From a checkpoint of a small transformer trained on Wikipedia.
Size: 15 layers, width 64, 1 head of 64, MLP 192 SwiGLU, vocabulary 7229, 1.73M parameters.
Architecture: RMSNorm before each block, no biases in attention or MLP, untied embeddings.
Training: a variant of Adam for these matrices, 123M tokens, 6780 steps.
Each number is 128 + 32 x the weight over the matrix's rms, rounded and kept within 0 to 255. Layers, rows and columns count from 0. Numbers have three digits each.

# up: layer 8 MLP up, 192x64, rms 0.195, rows 112-125, columns 0-63
# down: layer 8 MLP down (transposed), 192x64, rms 0.186, rows 112-124, columns 0-63
# gate: layer 8 MLP gate, 192x64, rms 0.214, rows 113-125, columns 0-63
up112:150102106158136153140079130114083152121097115083115150096147090154142191108173110140132144116131146125139170138130117156138108182108149077120133044138145117164118126127155138159084071159133109
down112:128106136146165117109115119158152043158108126168115159126112135117156086124091111099165057104131094135129118102127123089124113119152111151120133136121119143132183143076068159161105160070106160
gate113:157079113124102129165169161151097099080084119093061169108089181109159140164155119135151207112100130168107110125068142154158108169115108123136122108141149085155135150152120150154114150142152123
up113:126093169059119143117148148094113074123129120129103129203121198133143128144100171198170171123170134131119140162129119103065111126102166133102138142099148166091088112095130093104069145096147121
down113:107156140163146097082123092144099154148150128167169154146159052146116165123105098065148019132146136101156126143154084063096123093073144114138148174112085188098106098110131128103168087037164127
gate114:171130180104132126150046095125185189152154127086112158099150082109145068078130167127094156157099109147094178107080089127130153151121144129108082048142161170116148131083144047183128099166132076
up114:156111137138162111111163174139128071143200120093134149114132159166129134142140179171119116112123033145096146153119150089093148081129175176038154077119029032112116185146137123096084114136151102
down114:142119112101199110156175137152107064140174141111144096135180192086154130130169154148122109069105105076155141172167158112110112140160152208042127156181044104093124140157137131108056134177146136
gate115:179117112117107099096159143140153111117090131156115162112124136107115162106125115139096108140142106126135096129151130090153170084127141103098118186123111160127135111144077138117112137131109074
up115:141138135130105135065135113087117125112111114156169101139097149135127150092121094105142180121142130158100123121105129135125154135141124125083118128106131205117160136159107166162164123126082140
down115:157144081140147111112152125109143108144107109188099132137140153123105184103146116157125089129109128131158134120167182123136151141114160121140130165172199131125125125129092096114124102097135134
gate116:112141127150096117092104114177113119130124136151137139096124131147137112129095126153096085122144129129151123128135165127123128120139127125133120116140134126130132126154119143120160128144191120
up116:129134127152153156160148140130116112168141132112158119109144168125135105123129114147108181149137147085130131128121160115125138095110149124107133116130133096106127164143162115115127158120107157
down116:133098125133101151121132114107138092132126151149114112136134133152118151104137145124123119132089104140136127088122122115127158123126120132114138121129125096156192116149150091121101120078117144
gate117:104123154119107128143124145095094103162144105129091138124109153150158090151172111141121171131181165064104142093096118118136169118153113083117067157127185104095130131145169111189091142136129112
up117:139102113105152117142146105190166193146135141117140160131171146087107157092097128058130122116083108182126142120140140112147096128120069155152148135104105151149144134080136132095200130147119156
down117:127057142109120151180148156117139158157145122106069141101132113153195095086104183126110149148122138138129137042143170090126127098138087113146136125137177113157139142144133099157180100204125119
gate118:109172116107141127126171150089142151155107160132124125116179123144123090138088123114107082122179140164188117126134121128101124160102099086124081127123122117111134151149125142197115111139140108
up118:100182141118154150078148121094137126122137151171129132158157087114119121137115127077112127140112121144183126125180129124116112177116111140091088131124107171118136143153137140192083125146137092
down118:102176128142186164126139123092109138129091157124163115118179112153148109138113144130130101113192135147148128169138142119103146129083115070141087106165142138133129119124172135108098119074120127
gate119:113169072155101168152078076116214128170111143114072180131123122089146169127122119152122071091118181125164118106093170116095162149128103181162063180130176088098186117093105141097165127168105125
up119:123231122102166153103143132136131149135165080068077107056135076052097110073100084110115080105114057121116127117135083098087177174138130112095146159218072143138122098105102124162114048121154139
down119:146190155168138095084156107156151166189167095068165132090176185084168135087125067157127113097087098071120132110089139106087171185131159136152180197178132139137093115098075133103148024115137143
gate120:151157124048099150117162160081101141189124104146170077124109138149108156169104136153205114120183107142127138135141077152100154101085098129087111123127126099087114158100101095088161169104146150
up120:166106116162194095143095148134168102091091154108100154102092181138142101067150085116084155127105191123102156148124124115147111187157106136183202086164169095200167123158116122165121125108141083
down120:106138137171071119131149115112100173174164090119137123168164053096108121193123177139121104096135116131180101096112133117106158077090128161137062179112118091122122096157146102132185094164127174
gate121:153118136121103109136152106124126148149151125159127139147098138149126159137082146129142098103148116078107140118128141147140129125151121125131149155127120105146104118162109124120145158121115123
up121:129097124121102143115133159153069135113120144112127115113134126126138103096122124142128126128136123124134132133139137117122105096119132136088078159116085164115116142134140131134129127122155164
down121:119125100125101102089121112122099111154139141164126151110153146120144153142131102108126130130123148150101114131108134127098118123165111118129135112151110141111115112102160126145128091105124123
gate122:130179187166120147154117148122109134102132162111101125178090108147131162123114157143141150172179166118168147132079089161169146142123109155133111237168161099115068103092136173135096156187148143
up122:159174092075081159068080097135057155128097139121130175109100102136165122103162138136171103119106098103131076104085142163058104133152150129116116106142083164183141138117053123155090118146111163
down122:175151139122132136161118155100085186082132135139158182112149088125132154085104149137154137141194115108089115189086097137147092162227136137129098127045138102099075114122152152103106142255131113
gate123:050107179131088150177130142136115184163197150091115116152139103111154149154154118144132161092082200099114168116122167135120108078142107135148116185081107125134119150114135072116149158133168040
up123:136129103117169135080142092143148122133059119126138139127143118146115133065083111051128093166148110112127064076134143079161129119114145118153109142135138116074087136141177130112106133136042158
down123:063117159127135171160121134120112143184201146125105090135111081156105132104135111132110112172127211086133150050135181128133137079145111075171155155072165129155107146128129103139097155148129076
gate124:074134069140108141139184137067128185083109081076108108114100126094125087088112150158167091152138132135090072087135108176181155086157148129140121127147107106144074133159089174079130118145119147
up124:155142103116152138130116142077102207104125104072083140085102154051116072096109094138190110161152152134112136130089060143108145151126084102146146118203129115163098101111086174133174053095131163
down124:177179140115148178141067146143086134135135164099135157084136145098185087083100140101142167204196100123134124193139115143099122169110074139113170113187143131200130074127171152159164104137119140
gate125:070050120111079076150178089174165161211128138131076121164126154120119141127142190079118172161103163136112158146052167135157169114121138250141139172172124140093177125134115098142153141255121140
up125:159138153119156043046156097101128202164171163147112146107115203172109142145151164088145123096141142131154163133105111117137178185110115175181139121162099147062115081097183161122123161143093079